python train.py --n_head=5 --n_kv_head=5 --vocab_size=562 --norm="rmsnorm" --bias="none" --parallel_block=true --init="normal" --init_std_up=0.0464 --init_std_down=0.0 --optimizer="muon_variant" --schedule="wsd" --batch_tokens=16384 --seq_len=256 --train_tokens=190000000 --dataset="wikipedia_en"
Each number is 500 + 40 x the weight over its row's rms, rounded and kept within 0 to 999. Layers, rows and columns count from 0. Numbers have three digits each. The size before them is the row's rms in percent of the matrix's.

# layer 7 MLP gate, 640x160, rms 0.142, rows 575-632, columns 80-159
099:467527460519484533515550435497503504455466431513538457541497503491473541562509434465518532564506468478564555414492464490564465540530536473541522489495501454529477503481465572519470540544427495469506486540551579454477573527513501483512494490
109:466523460514496465455572485503545444511435469546561548481481507505484554520527516430472432484477494522398503539438472547545486496544423527521522458537457443483524492546512502460442491465520529481562531482520473459447483530474471452522454470
100:583473506473528532549536556526460501576550513492492462527491525571507535471551534610507487547474473540421537493526517475523545487466461478463486540477421461475471521468506460480502531480503553489441515512527557469511407450433529532551512541
096:497458482514525560410507521442505516557517528508529475473515497491521472449492504442454486447510518541545534511500443505503566435526471512484580522522514562448551560468551472518493492470477444487480427478539446447460510545545522573486473500
100:563490483477423483496466510473510493512512537472502424515482517551505489425469486520469500468490423523585474474517510442527574494436538500525546470522531453467539491445504493513498483538517586446505506501507560535423515509494469552529472475
108:511478545491543482545505547518501532429503483498487447542539464468534476516491522475467492534456470478546518527562497451529535533463517512481525529552537484470521458514432486421498513504522507494535479461512496449521551562584492471458511508
096:502473467526529506472492607538585499495509426454506487491554573537529493476441486538519419481473481489529501482561512514504518543519501497542529482520570576480498509538452533446445509453400537450482474424454509469548497498493502557522454517
096:459437459565445483524495510448507535518402483540473528421571465503478546456540408483450509511540476468545451515469558492537492494517546507569455511523556511502505511501488458524583449473559536553557499513463534495537497488530556503478546464
103:495413462428458513452464425543570481432469513413485569488440501536478524447515489508486549472477479464541468492471512461516544504430448483488430440505504545491545585533475561539475533479530512525382477504531581547535522450536464514524515530
094:457462496524494511476472546493510464551540505462516444528450508446508516444453510512556455550485535465487501390558498464516575436476529494471443508565499415525528483559473559491630427471535504412472477537511512497454560508484505515534559465
097:448511531469485473529464460471592458498548509530509538430517562541578550443474534542471569570485503482514525419509487517541519488483450522489559421546558454549534568572490533478441526517478475466501498509414453505556539449450454499463431499
090:542500566484547600454509521479459482488492508548521455472493486449482483466434531459466535506391496529470480424554530510424490460484546468493508496556460501504533582581496540611555558431545518512510453507508424564521431475484483486499480508
099:502502535477469515529560521504523493498496459472480501465423563510444497486489547474548454548423458526544479523436521469455487510524462467475497508476521488529481526519521512503518531443531494433514465448504528512446569484471504413418565512
104:435414469514452508475499560539567510495476604443452480433459464445529508515499489469515491501425454469540492557484417500576460529573458403512460428443510480489489557492549526531590550480504447499554475541460552481475445467494489479496547451
098:486493474503499484541540474563465473499510514497497523490495482570530587546503483540498531525497496529461576463432589468512510500425494493504545510514474461502464455457431510553450507536490485492535487436481491518533445471464510482557568466
098:476458541413548466512495453549484510492529514606476542503534458490481537528454514519540513467462497482460528480496483431514592534507498531451547577517497552436533551510467516488529505510470489492448542474485500493513508549540495499503514490
101:484471518514575505518547524546575488560514557512513531500500522533520516424532529490423478475459499562497513476527484471466487561504516489529461571551545534554471501512514585426463527499496506492547466507426480566519509430565483522538560448
108:520400511501475477476475508497534490467504476518602546549474481523443516506493508490508459537546477434470505481532445484441531486494488484505490480493471483539488362492502529527456563423460469446522430495552537440456461503496503578473538505
095:501491475445504417490469551444462524490500558486515457489529502542530506477581473466539495460488477437479485517537455551540471492511518521507528469467509490527444539408542496493486401487514420494493451462514489519533546478459515496478511461
098:486535390515546532486562509537566501533493499513523530469509507495456499520549502409503562465498461524447509522519478522580465512520555492500495490439528474476466457459449488482460371521595550523520503468436504490497487543575503529510392552
101:453460525486460511468470520559571465473474503529472485511463526433612462549538457539430512450573473491425515525483494507528519521541487480576444570516463468505517532506586489422513467475565550543439465493441488487538521471503527430530518396
093:494477469521474559459543522551489522457508558482552491503488466464516497568513531517546459508569445514481538540575474550584442518529540466471541502530553446513524440499463504534472510444477489515498476469473488501500495511455500531472474457
103:494485515559537422548542507502455506510476477636521477564478467461472477501471509476437456586421486497472474534539482457582506513463536551521510549430505479479465468561500580520523518445509498494561488554503533549506476467484428503456544481
102:492531489540443541426527482435511501523519510525554497504562489533532531511474473508517493594543499484536542456507530560465516527566513521613493485505509471486481453505485506535471560458466506398584488472512537486445498536484569524480427534
093:524512480518494482617537518489441484486483543508519542526501479519529505467495492445454420527453485517506462492539553464514498562476510485495392498462520553475535448512521578559564486468476473520525509501526498481451478536509454553550543528
098:486448475571526480511490456471496478473519514489464443507533508470501522438485499471544488519439533480487524466498500460468560542525553462503506467530475478541531498585512555439446515412438490432546513459495475500483491593558415558477478465
105:530481497440439534523491571510437460511488552475542457521509478469579496456463527452508553512466480550521519484579401481542462525531471445472471490521565561500556600488464463487494495495476471526474442524508506483462540514549499491589533508
097:440431466497518499543468477482472499507524531544479478547538545503559518480441575479492510510501523499493494475517490494528451415521489531453486491502552565542443620485559466559542454475548454431529549528496527618607495546519476614476476482
103:465515488442509562465503527558403531492496512558524548457527470522463472469471552429461542543453538480572546483526452582543528544455458518516495543411462513524529538523535524491559508554510465487447481454539514542466477469481548553551475506
105:449477505572482488524528526467450562480420490536522445601503475472504459494494536496469520500502542512526525479579442490535524519572462470452480498550474540536456470532530505567448516547514522520502424444401555476555557528547485457501535491
100:498506578422469477471509527544448580488501538554395502438515458490466540513484564501475508494534493491483555474502477495614519497481542600514489488481586508533532528581546471454470466444487557582480484524427481561481537466500518521474462470
102:482532548505509492480478435518476496482553488493570584437485511445555498494532554530473449516522526427501503531436454542514487510508465541503474479439512448463561492460545467568486464498559599524560478504522552524482534493550477535500482457
104:554491517522459518517504487420490487479533550490553536544520492491480503525478543432477486482477590486524514498589462485463549507507489483514477435502540528408551453468484512475548571498552471510537474471495590468589444519462445516489508525
112:510502507473517447517515484487499563582534447503527514454508498444457497577412432497539601499443498516470508465549539536490468564450537444505509500563466605536516524534443489458518426470516483571483494430461499488462510532533531493458491526
112:527473455539506515512576533507420501527464506565574529514455533489530475471488480512496542540556514476466530509511496486419557519508498448578471513496572432508448570461458497532473519528528501506503504566550544512486603501537440507451530484
111:504476554442525513479440495547486468586528521493487485466484566592440581472520463491509477486459474547521504463516540425494516496467546455555445475440528503540512465482473530539538440537515554456460470491525538539503487405462485546535499413
100:615536523488513455483514471483550570487477524488468485503550505483555507479550473513585544514574525578547500489516477458493470508415501515507505463483488489477445478524563446520471426490481460454473528424519527568503466587480450492491460505
106:520480527495477502543521496479516487547552560475539499474500514510498474442526529447470459417480509478481575478500483503505494476519536568521484476412513551539520482468505521567586510517469428506451511474537550565477516521487491499472491478
095:493541468522506589509511460490469453439461503490515494547477465453497605463540462416500552557425508504489496417513503556527551527509483438546444516506489552466553533502472521493530583471487590502489518457449478502506525489541532452523507578
097:560451575520484431473546513548491522520473477460554526475517517536506515506427511497479428549531509482447551456467448407542504562459484498525501519513488527537580576530477552522537469537456505466549504476522489496532521546500478475431505506
105:471495521511446583574526477493480509491540507484528564508544514502482487496474571516514502513514421483532582505570462441577554574517476491473481457541553584466493536459454514435541471371503509558534470494448505538522516536530573527532514554
122:513451480412493462500466572493542528446580454484529524512483429474573505515487516463485493496449609512482431491512513489555509446455532570505517527536487492457497448511522519552399507446503477462485499526502462513504552529478468480506549513
102:515390515470401532462478500538491531486452561373526527551500474545498505569523459510486546505498437490587515470488463448542478499533489440471456444479484440471503494499443515525493537458496499501458458468556476423487516464492526494581460494
097:527558539531546557545453512470459515525603449517471406481496526480522473517526519465558539478538478484495495516501467464416591540491549473472424514545516476530529504399534526433538450530463473507510544494550534543507471488504450383442461528
109:494523478497549544533493500453442480554592484446497573519591472466500400468537581536478493505493546459508512547449518474541502542497516595501484458481492505468531560573489508533457540520501607511481545476521468492563546527565543481481444487
109:468498547497521545527496412483467503488442516515543493450448492532476510452456495544484473505556428434524464488467492433540535454467478541559532529554520520485491516476507496558488453479486560513470525518500557545494529411465555517478510401
094:586506481550424455517557546480543522454559501515476471378469417533497475472549414476453545540448504517520563521447487518468466569498480557496493529543501516499489466497478546519391564530504575547476505465525468459498547490548498429555559519
089:501526550486472543524534508470403470507492479476533513497519491543476418533521471465596583545430481467523539473535504494457580485417501471544517489475513550452525502497490467530497538485527408540557567442484531530469504490566488446491422470
095:447506503528514445516491533484477519463480446411538468507521557521476575539481458481438413546500494508516450498535543495534552527520537486489470443531474523492579448502471499502466590476461516539531421469471458479485412576513506552502506569
099:486441503443467511551439510501532527563522501491501461497487546476500501515431498449478531505450468474573485509574488450525516525584545502485475531567500481488558538469556535479535514494578477605522474513557460510613581510482492509410525437
095:562482529594520508555517504446521477566537584498444498515441559499553501571461521474468443485516579550542465467508564432489430524482502461536487439549478512426541467455488520482512451445541508502533438507425529475445496452558539501478522481
095:520459532457503498468504524469417590538506489558466468491534467492496474496444547469542400484512524513501515473535527507469560450529535494480521513471478538455462483554490527417434501516515577561494537474513567442513532461529547437489549440
103:546488458507491494538516526474417549490511497463495536505548540517515484479477489422503496526464479554513569491450431512470496529546473554523563488522538539532462459499454454554574443468491418529589519469460555443484558572469504443474496436
096:497438467484478559500517449467523541491490490434464448547480498484505561491449500494458462501487467545550487509540458504505486487496511502541544442585386560485545522460467551470578590561453570481503595423431514478549526485508522493434536470
105:486545512465452490531470464575459500477505476545524463525489446490552447553517533464519501455476552611474466589535524496476572513531516542518460445453467511467546416422426469459594504473493546501442467529518410469455503509507525470523426538
100:415473475518504496467466465528546493541490450482424432447526499435535518485525526555488510533520467495496497400525588512435495448416543521520453497493588523532537486432479495458468450498500509502523467479462429539538426550519471474458478532
097:546433550450494499470476578515420558461487511493430552481521555470457540506462512425412474477420483496446459420532405511500527431479502446483487485495502476465536504487516533534462557445484468487527530507453419513507535494547456526497550592
101:442495537496527530543497497523449436488538484458490502524495486448482509562454467472546499572471472450527517511553489456549404551512528490516472455497471539511477497481462504492430545482435505571517471472494547441482565464471513455415417410
# layer 7 MLP up, 640x160, rms 0.137, rows 575-632, columns 80-159
097:492572482461573519537540564516548491475479485560569467455544514453451485547455472496487619461506533469474528533446524532488494468522558466504529482532528535494495500492460491524497486495531562417443482465455491494473529476528473566476461516
102:457432487490399517474498427502545488536507444511432563502489528521543506504469468475476524496535481456532516462538455490530475487497461511528502549483454558462455494524519474544513490489506522478538465410533460438454515532502507516548482439
099:512501520480488422475479502439483482520494528528494500520485527485461473531521485427460484565422518415483481531505580486498518433525461516497532553592546524526523567521515511425491481485421566457510539522486465449469510491466526510492458486
097:505433504542530528540453509562491563516427436516457519479470505500473479564479507516490477543493520527439471538509487480481468549538529526497491513515459487510480533468440506532493552537446569482534554490513499527472461553461502430421559505
103:528442498488530440562495479496493471505399545515540558451477495466497557527547481493547535485543503469551586527513546549449506555474529490503447535486514484522425492417513583523506451509493508554544494550531527457481479451520533489493528496
099:513460508512430550478453540471523487502521540491468498472449445463405540539500484500472496550425466448496450537480506449595490531527506556517514476475538540550555466585475473506475546483512442503478509494555510540544521506492462520513461506
102:485574527489522576481466448438487474517468538529538453559490500482474493562566509505521570492482476462556496528454454507474528485521519513502490531493440505571506464437504481498469468592538481495510595492585490585489463523517490484533552563
092:552458493526476457535443501452488515534459503454506526541441483545578540449404500517539495467538531514564498452517508491493441505463562517498413514472563537453550498605467517494510504545517508516534480530546461475479406531498523488512570411
104:518495455474503553444473501501530440523538497504513555507534593431451401491521442442565461476486553524477455471508497545491510482594441572528532533526544511552488447463451492445536526518469505578531461477505486538461501487574445481458414538
106:494522499468536476508426487507494487525497526492463465507423499471436524533533552498522514473499583511475564482486451457525526505517442571491516499418443513542437522454491555488499469532521507521521436526432508477459543442475531516508565504
096:533504539444464506502499462537532470495486497419472497539492535512514528512455512540463441547482528569520461483504472532599563499514465494478467511447546539500473500572596578465475498559498508500467534526531531510436556454505515516446466482
094:542501447480528525604482445479541393444445469465503524513553486578503530607483443505518440512573466571466538540564492556453493543550438504534519513453447475414512499514494477507461518546423492533479515477475482425568484503473462509429485520
102:530414503533492582497521466547582539443516511503509490453431527469414521452543536494555481539468437487567478455507458451482547494551506536569446486504495556507489456514397543547474519514526472516469531419520521419538480511527464523481497479
097:543488509480460539521496472495507500431503541504500513530536488447498516459507494496474551423456489525560466499510446501521533476469488489430580514484478469527532463503518507516491519510542558520504552513481523455451527559551497550514517550
098:423508513521469448458530544511485475547502597469444481508470581497497481556530441374509523478514486534528596513502506461487484524493536506564473457555485507424428446520511504566436547470454520530451463553479429489541467549532544460484521493
098:446448507451503473522552550462497522500560487525485535521472484494525438484498554501536499521497578520507463548498443420406455481430412536495514514491513512509498499532490524519489507450457503495461507451499449524492437554454566474530467472
101:497513485539481552505548532483444472523471533445488432488468599554482589405465479498490495529547543483519579519558491474527549507528494456500465498495439465526479534486488508481548443491446497449531460533482563469444493545483526534433486542
102:433494474432524466524563553564478420491467555525487504472489509491511550460437482456508479516525563582586551523536460482500459483550429535421476504484595526543476557512463523506558541471500494506470510502511497490511560506448505513555537526
103:599491455455606557453497539459481506527503477524567512522546494494526564495489492516487495484492436514492494467526527539500469495487507494528532485497513459537491487519499568505439522480626473466526511495514485563517482435485480477450556540
091:554542440544502551551480533494474471505465475507502519510562512536487534540525424495523512480559417551474477477430459464524528476523513477435493519502594467481509470418496425543448438519531609517470437488523414473407426480511574536565498485
099:535493477460528531505499470489491419459540494481442546553526452536424458508516467541506540499476459429539520534532487462435495504421467490484580509496533426462513478477464465556517536499511549484502508487520531520493586444496516466521494567
099:525499468539457464538451519598458499488483535544439487526560493507432484494524448531516483452458434472577451500472490550509466505523565511458432457480517437543486541507546500502422470505519509474521491455477514522518558468493486540432435476
103:491529543429592516469478471542409511525545538446458455480550479504499404465422548517506542485475532409521503553517497489488466481499531486408485510566463471453462507446517506551503517530422522524501567485537465544503515509466439533483440542
098:509476518454504517474426456458435450566531475474509590502568518589466447442474523505504449448456502465511420528490502459542532502523549544442438509521546500531541493492530446466453465458506571478523547568488415542505495509527450501424379483
091:507481496497458460431471483522524452397552492491458487560461515484507514427409536506478500488550437532547480485410563523505494497471482453512520536541388505467535514458468512481475507458520483457591421480441538520463481508551526443395523491
102:560508457477384485527536586450529548494474560504531505519569562464538488517475508505551462488479518499457500492423459539465470534479482565438541525436494538506542536491520478501500572553567454580487476522555499471517493451498502470549519545
106:481522427472504475502504484540506492466558506464409500534494542511528517528519527502480550532500427498535512495569474459530443472505513617557546461492545458598467475483503455511476505569540474423488416549480488491509532462513561445503470484
094:536521445508505547495615489492477535636495511483516500473497485499420518520480479547440547469446465516493544483425462414545507530578525498490513573486603485506584491526464476416488477477460491544526451476523455439555470488463498501527438467
107:498525510481514446497492487523532494569538484544424557512443457451494547508580415535478551531503507536525523455458549491525471524480548497502488473487492532443518474499466536527553525601476558594526448537490503543437507503523442493523459502
100:432569492455532519435419500594550470512441533506501550579439520500552508459487465502496485545545468468518491493438540512480449506538509517415537504512444502505566490511538497497482559522516468517512482413510511433515516483505430531460542561
104:520560431525502487517438497514479473571408539503483484518489463507464521537456578483436532505445480461491560498431510524511486543500468432476546444501511540475410492461479494539458505495520544476528407494443562496561458509532442501512500517
100:512467504528478502454513476484465566482531506530487562488490519517580560443464449522475565580488515485454488472487500617464485467462513513530560453490522509496476472446488516478499506565497486533536501442453410523495500508496526533608435559
098:483547540496491544370463492557468445480384461495521447472474497444468535481474531489522493484489555527511477462480501467478480491469492534543502493513485539507440533525570573501500477467427513555478509516458480502448491546572514466466471481
107:550516465523491501500531490480480475541505441503516452484527492543511472409552539525512491503467552476541537540591492487529441536587525500495516467524458510505460533486479487551508604467524513515565496588473520539504481433487530510490520569
107:456508524529521469558526472531461490433599479527483543523405442482553579509446490455503505566582492522566508565505474511449504471525523511450548588490463539537445498580503524469517465451504476522527473451492475492537577550479449443540573561
107:567436491360460485540527469501525599499509449555497527501518509516418506529497523541523445430446536534517486496576387429461511562492513447487538537579512525434508509527513442505492514439526499561472487509535492449520433424490489507428553436
103:495476431513459483449566475510547453471473553508509454437453518435540489566505535492473503523559520443426482531475456581581513431456511498468499520555538508454449489469553509557498488506537566515542550543569481526516501436491517484479494482
097:505483501433510486475444500528504523492484533567443521478515511466550522501531401458474510554472482462465509400530536537534545468554487490507451469541479526550504530485506512504525529483598499423535491519538454460469549529469487518437536519
095:524502457478403499476508470503505465454448483582518449445498488534523527534464469518533458464515514476561501547518446576418519547451538477491533492503483442556511481536541470550495484494449495448458505509502515448588388429541521490465538485
094:449495506561540516456517507555494508448517544488465531569375517510494463488613513489494522469493499492524433468480522550502533473532492593497469490592521436493519516494524481517563454560549513441478483542508451560486490486530500427542508509
106:545435521524391516455554506461503593464522524497485514519529505512520543542501446500487500499519547437604538523477464547462505451500452583501554441539585513485439424498499491475497484497443480520442522573534483525415483548468478423454482536
110:436553540503467463423483466500504543495481534524524530452452598497567457454533556518516471499479476489476408487433527485430536552577458465443543470543554460553485500493540460507473517572531465493544499415424481441522464507471459460467499525
096:487428524513525526441482526468462503501474504509450481522491512571570551497488456428494505530494462489515485527505389424486507503526494474473476515521532517519491472402477441489505612458501499520539529531554480465536502509488446457544496466
096:464548473581519544507483511527545545471493538574535469452489491554448514468435457479530508539488471512510510445486494468480499473566601441521446459541518519503503498449517435490492450515508421562472511535450549502506555485493465405508524470
114:527498477482438478510436525500509479497487494482511460456487523549515511571579460488502481499503543499543534479511523484420537470481436488498467476448480497423458455487495437489470502503565535485497521587510503506549495476532539409440478497
102:485478442431485493500406457492490500496459445463488508449528455536519515586535501451458531435522523570497557555519517495551478478483444498444475403493602532517500485487434434447462537544549509490479455595530563603482476541477469480513482511
097:496443469540545396504536488566534480464546447435509503406517479502530509541510445528490560434516485484507533484449546436546451477494454511416577524620468509489502507463484467525449487505509470512475569510548524467477551556543516514488512597
089:518480513481394464512456497538484445502576528477494559551488467486481477479478466513579529512433506506579493477498445513454446493476532511482479550535568502438527536509520545495437476516495539539449524401512449618497525491494487440418452513
098:544512476527506526502482497457517553478486554515507620528506489456464470472547525489491480497477501482547527541648468599498450482534487444484576502553454420529498509454494510542465511528522553500506587533555504539530540473549498554577529462
101:476466498446511546490477506437472445532489514497550551494512548473454508491515518477518510553507551470530503456471486502462538457437519506534510440465505478549419538512545482485545449490549539440456513533535530475550436421465521494510540438
100:482535566434525468409443510501512485462484558484462533525527491543535494490475493418519508542436496472468467490451458502477477563503514518493425538437538512485416485520507535499483492493449505521545425525491500549478490446484581527513473502
100:490536525493440507543425491529478454441513475475532504480505489453461541494545508534495462451481518532480567474455448445462495491391516477517501507552535501504479562512522546499464476447442478481532475511459537498501519518505443539595429482
106:460487507515570484533523495441470529554492493403507486511551470468537512531438506530457504527537425471494442508526489513434529465563438463512513449553476513571513437446475481565473511494477515441524533517483522439465528481542540487477413477
098:454465491514474476468483490490494478520511518499522512508548493520461557462578578469504459473562548556436535423514492515460512542508472552497566458534477468531442484537464501581424558414550476475592547478466562493477504485511461451524531563
100:464497534470511527539550452586453465487552530513549500505550476511471470538511500501551480547529475510463561592514422448522488523487503463439523487501473574490507438504474526553507439530455563416549516515543431502465432486530511512452435487
104:482447527504518528544427507504511478491520493432454531463518517425521550530462501519470512556568498522480497511544505507480430411506469561494480527460546488452445513564420509513508512479542460466448486412495438443545501530467521481429452484
098:545503452550437517446429546487506453525509486441526479493461588467569404542477492503545462445481476473461515482548453435505489537486470512526515457479570526533548488497578477488607536468496540542527527511520500554496494522449436494485499510
104:485441530509538469512485488513539523480487536491545568454481479481485556477516457498537514517530483495507506487468488511468611435431464495523489593473539518423490506467449477473470451568509483471511492507583474552585513546511494502540544491
# layer 7 MLP down (transposed), 640x160, rms 0.13, rows 575-631, columns 80-159
098:485506477523456516530498560576518542521558445425525465462512557490454493462511493507417497567538555471475553522480512466489492454471509524595511488451491503532496547458465501474480429509491521535568516451437585520510520512546484492407530543
110:538508564511495561499442447532503524515510457482464470458511466577546496467501503499527452456445443547478505525543554528546476514471479544441409499492438521514499479522486481485458489497488515428518476477476447522485545457552610457458529524
103:425519475499475437491542447555569477492540486522493439518503432507466474472439484537550516507537445514567532478518441557499500566479512466538522520516524535451500476521503459522535482429608487485547451454506506505574451527473436408502540546
093:526466432526527518530500624528496578476483476492432539442477549493473397554498506506491561498472538462554516443493416489530500506516557496529524480536446560508524510460492532508426544524497489494499492513485505445541450595551537524503577519
103:457577518485602476485446536517477456490518451450429557429547524485503561482533457493479453523492449453523465523530534502478528468504495421543494503493485442444492543496437444492510452530498522513529538548472506534459520498495551496467522473
099:519430538445499581445430509446458540421559542514536442490511486440439487528414510423455470511454480486521541430468449493485462476492504539493553509444517553423492499517542421443460483501507452446500512510511485467407521480580513526442474471
126:494501515551476544499523533532485561551501516548489560561522475519465519493474506498446487509507524545488478506513464494517496474437482486509514497509465503415467486473502461507521490502541477502487516530482500512532489553459528487541472541
094:567482527483493495533534565500496544530541490496413525522455511485556481458533455468469543493437487456523544418438418518492480500513504529464485485516580497497469497517534454451508489458466467554571537494539506533507445504482495508558454458
106:511510496422560575580501529451552489505511488452490506504484533543507467458508499481551529524523512585491576551556461534482483547503455491477485529417588564512586525489511505477542548493527589502539488500498519524531506527446530450506475543
105:552521520456526499530560502519507500523524511474431512451465491493589592591527564524489503462498505511539436484445492479498495516537429469510567473505493539512507498432523483475499482552517504537510510470509551457514462532428588430471539452
096:464548497527425495465510435471491457416470543515508578567533513501474483565493544512581590462545515531411463476525524480537524473543477514451541489509511552485548443524487518441469428494467476506501566590451482459501506536553453533526443479
094:526515484473577526587538498411553473539483489491533487435464461520562525573450457509536474506502453492596477459511511546538602475543556518564570434457514478450540515479477471549461555527486458482477456488446502480448482496504553560491545491
097:511512489436415532549483495515470490481529442475527543436488524512503533520547483478505460521524508497518516557499502467452463515446444513444442479461451559484496478576507486507448527475544554493495542449481521425494585511491499441512485446
101:547487473559513547541530501548500465509472466497440522513449469509439504540467480553527464417500460505551501464511450566453520488517512518521482439456499474484537478492498526584468495477527411496510508529492468464548576487488487542486560580
098:538388551484457539469425517488544509470433482475583518464502462486439505505437507529496434510513487418454542498469494533471453514475458517490465486628552553506447408415544535553469498410526491474507468524489545497556480499530468470542501450
104:516479427540486485573463525553588440485614493440578478542501497538520481489552519452363483483493523510467479467517523535480527456510447453450433447430520550470503451517525468493463401498467511495551537502515525502473504523482473581472492467
100:474452533509513470569449524515514424504558530514503495457446511555493517466522480549424558456510459450469388529457467459534445447469541486474494488532552468482532483443465436498458477534472447515534585542506538516488461501529519548442484510
104:467467496488441491514444505563527558535457504546545521539493571530494474434446450509507477508462492387470542552519480505509488479501601494532415512453523423504429514560468502579469444556508503460498467490537442434515578478533454516491509456
098:596507457477484529472462491437521500539514522499561424492457476505509563540492502521468562540418491480575522466503546440482496529468483473507531468499502460483437463519589507620466522482460485474516471513475498463538512527497476558383543508
105:503528524491519555475475536514452436436438558507475472476588482496531481500540458551508486503488418469539577557475528461530525470504416461454496527549572557511473507487512480491504479495478532452554525529508502510472554452469467501549479534
094:502506422482510529499525492593487531515565479530493488433515518523437488480388430555480516487497442488497457515521549513483518490531584512535525502504507433492516472504493509508482534495494452456500550522443484488523425577488488498501548517
099:571458449547457542500518577561510491398484521398491489442427510429502470521510510501499474475497459519507493478522498496483539459529511436568569475536486531557496525488512441466529468532529468546593460486489519554535512524539474498488473480
108:439469522494563518434499452495489519456467541447446504486557485472521516503452558549568409566486505443498462507565472506454541483466523544548492583481561531505588518423528458596505547539466471514551497493498496472442506462535490484554490484
098:568559565497481528558490458475466503511484572477479506497543523453547542562495584510501551498399468467515447462632513468518455512533504444454497535565545453527495535492451504448526520422486564489506478503443534526478525435544450503571499516
091:509525544566532523497457502532537464478505524429552519499440520506531498520595516531520472533449500492470465504504464481518601520502505530554554405514490543520484503495492490478496517467468465407503496542510512516595463482470487422552499490
100:525515475550455483444448517474450533544446490492533494510547551514550516528549488420486542491532468497520433465518476483493477547460480502517565548541533518499503523509533534465488484505459608576514553563485485509484487489461472458486548528
103:533512591492463450598510481470515529455499506505460519524464510503508560476478515504511469542463496470454513540445488492514357500552558462510522457546510573510505457567467434470434551496515406472487512491496507508483560489518555469463445458
094:473542523511524510509562496504489565554473506434504530442514422535478469471465480514511503490474524517526528508457547435486530453546504485556471548529561428550498487525450584470491496441530481453472626459512550549503476516508520457433476462
104:529442447489456501499496485474489489510493522570540555545482489547523554412555448444571527528483407481570479523514552517470460592529518500551546503478505491487480621518525522506491480589468415510537471517442566476478477599520590528502507539
100:524528493511511449476513539462561544487510420566488527531458537500441481469499493565536483526493482559476443522504493462527486570516499508527511538506472467519575489501434502558488529462537499455534502514540483485554538489541493487528513489
102:463479521483489494499515550529522572576505529555448523546466484490440561480508520486566520522563495468569456500472508508460533466517576495489496392434545550494403503513501571451538450551453493484529404498519574502478487447482520492569531511
100:491496520585522492468507496503486496438549460466626520522513483454505477469519460521461535480538543535412465502541517594388538513504527507505561533532543474552506472527512521511408521491444504575513491513549494478492522501503468468484510538
103:497535519518460499485407558529505454501469444469554450548507453568514459464536503454459451557393530440569449460565509517548557479487445469513471518543492496529547493451508508476484600445437480521455527452492465508460473517487479465500646444
103:470518512545536442514519508514474502537487501406478546456543474469452430536476518552496463465611514422507508461558470488467480552504477497509538551490465464500483587519552552427480480508518495521444578555430487482519487487507491459553534485
111:438534528449499521468408475532515460505476461482461462477453455480497528441442489465507475487447496606476478509431478481506474479499533446494485418536458506485513493532484452399526461466513479545490464422457503493564434465528528456570445555
105:520480457499471456487523504540422479457494473427447511537502564513502470496508466484503452517455555487457495462475495532533498475507509542490460492562491550473460528540564536504483542473463498469507475456527541586526482526597577477423532449
095:624588512460525461569485474496525475482601546509496538485556463546472522466505546481544506524542529454529513527501452520437486521454497487536454448536462526426518518557553514504514491555536492454534498516508536436458460531440449514460518444
104:532505520480532541489486461492556492515458528523495459479589445499615538494473471555488526474541455507558531500533441477529486497498481530498502463523443547507503507455515491523570466529391464506545468546521464473444562457522524450464503481
098:558565529554464527525478533546477490492541503482530482385497509445506517455549492551579555487479542544457617538528459569459527485418475493447504503481449493416516493564504477531572451456520532549514475460487431523462498405409488489470523469
097:466502555539471492511531589479571473539454511476537498469462510536466524456490532499506515525550526500533464405437513452470522452493568484541472443531548516495494415522513492466531505541509415483525449493454548487472575464526550470446489507
108:462541526517442562477463544458499552550457507482514503455498548470531428521472501493454551538552420436587568506517567508506564479446413467481505513503497436408478480528456489550517526487475498445526501514534450530485527499503461453558478546
110:469563540461577480476471448533528480433497487498559471532514520534472447482528469548435539454514469444489486472532534503482505478522478547540512508558439507538542555559467495484498482484584492476549476469557436482572546505586517444512551544
102:463460564502463600549488481447497514476481512504400549494523493441521493527527496411489509501509485534577530428515439545544518518453463542457486495548494525506502425536515493546538469522590460609501544544537488535504407501512441482494465436
096:519492517503522445494463418512418502432483396462459481541506513421479540578480493489536484498525497551425493499452546488477458448480433466538528475524530492522490474493527505455513598546466449496532469545498509568494531524538459534545564482
109:512460480511516500539586497544493540487512451479540473562541512513473443468431511493502496501458481519503506487496461559534516480536522514463460478558506455497486485467518453556489477492501518537539519443558545525594484494479480557469507503
100:401439482492528553564502450470483514507554541527471506496439439503440482521515441479477540458536498449536457572419549468495492482484469459500485500528491513525567488538522440467548477503436487545484536496528543483493480486527500502500460494
093:498513561538547532481462538504421599470466489459539495554523533593473531480537482495473516492485568502557440557442504549452509488487490494481451587572547496469546491495517509486489546499555553467456542424535519557554439548498532533454532519
092:504526529492449617557540435433537505485484537529474467403550516499463512563561512496516499506521507469531463527502412501527441547504485533504484436498486534499523545537519538467484463498557537533493462571464543530465510517494538501514450478
103:466520496500517466483484480518505485518497475550509523444532558511523559490542471463466530508509435470494509479489573480496484470562555450567534522476529466540499449492542458447417526543484550505496544538536491515439480538472569478479504472
098:513485490446480500474389485511466472541473525506539502511605586508429507519575501474477456549455446521492466483418561483503505519523520471483479523490565538484458491477476523512490549483470511473540510466521524575492463530471491516486496508
099:500508535476466491405499450457531495472442616512488537512458513555486471423485504476452486423557543561477500448497434517560441518484501514502445518447444473517537483421493549498496514450513509509528479512504484478494530516510484426438478567
099:508471480520520485531423481534542487562581480505432428540471436455542507556540563510549459563439439474477491608497561501438550508495501478531530490494536477510514505545511479515475440445469500500450471465445526521419495485484556503536481457
104:451496475543538454498527482496560504497516523456595522512504638515531545496474498488520484433489469521488495548491477527436475512450495522461519460462538497598532491511516530499443474514529437491512502466546475530483574475530493481478516487
097:468572501596473422496492550539547510462450487543465544513496480504562522588530529457501551506507591514506498513542517485400425510524555487474537494553454464537536501527496573498488505437458505536520538486469459548489546548492536522512516478
098:448499470498479464454499469480512421503563507495535433547543496560438496524478446556528503463526473383492457469473452508490497452458512518472502530480454525529455503434469535483461521528461589442484533553470510506476505524538502544491447519
098:460489460587492490475466536452455472467466509573483497465550553427546499531468525525508499522407543544479520441532433470474550462509551542541442530507501489483559436525435488564549502456517500505489489522502541528510468577570507572486458538
099:549557454459436526460541560550480505478471519457484533477523458475552425417507428472468507497540523547515535426461514463508554471523489517489450496542559543469507561492460516503426532496483469499498491476505505571507542529465458453556556457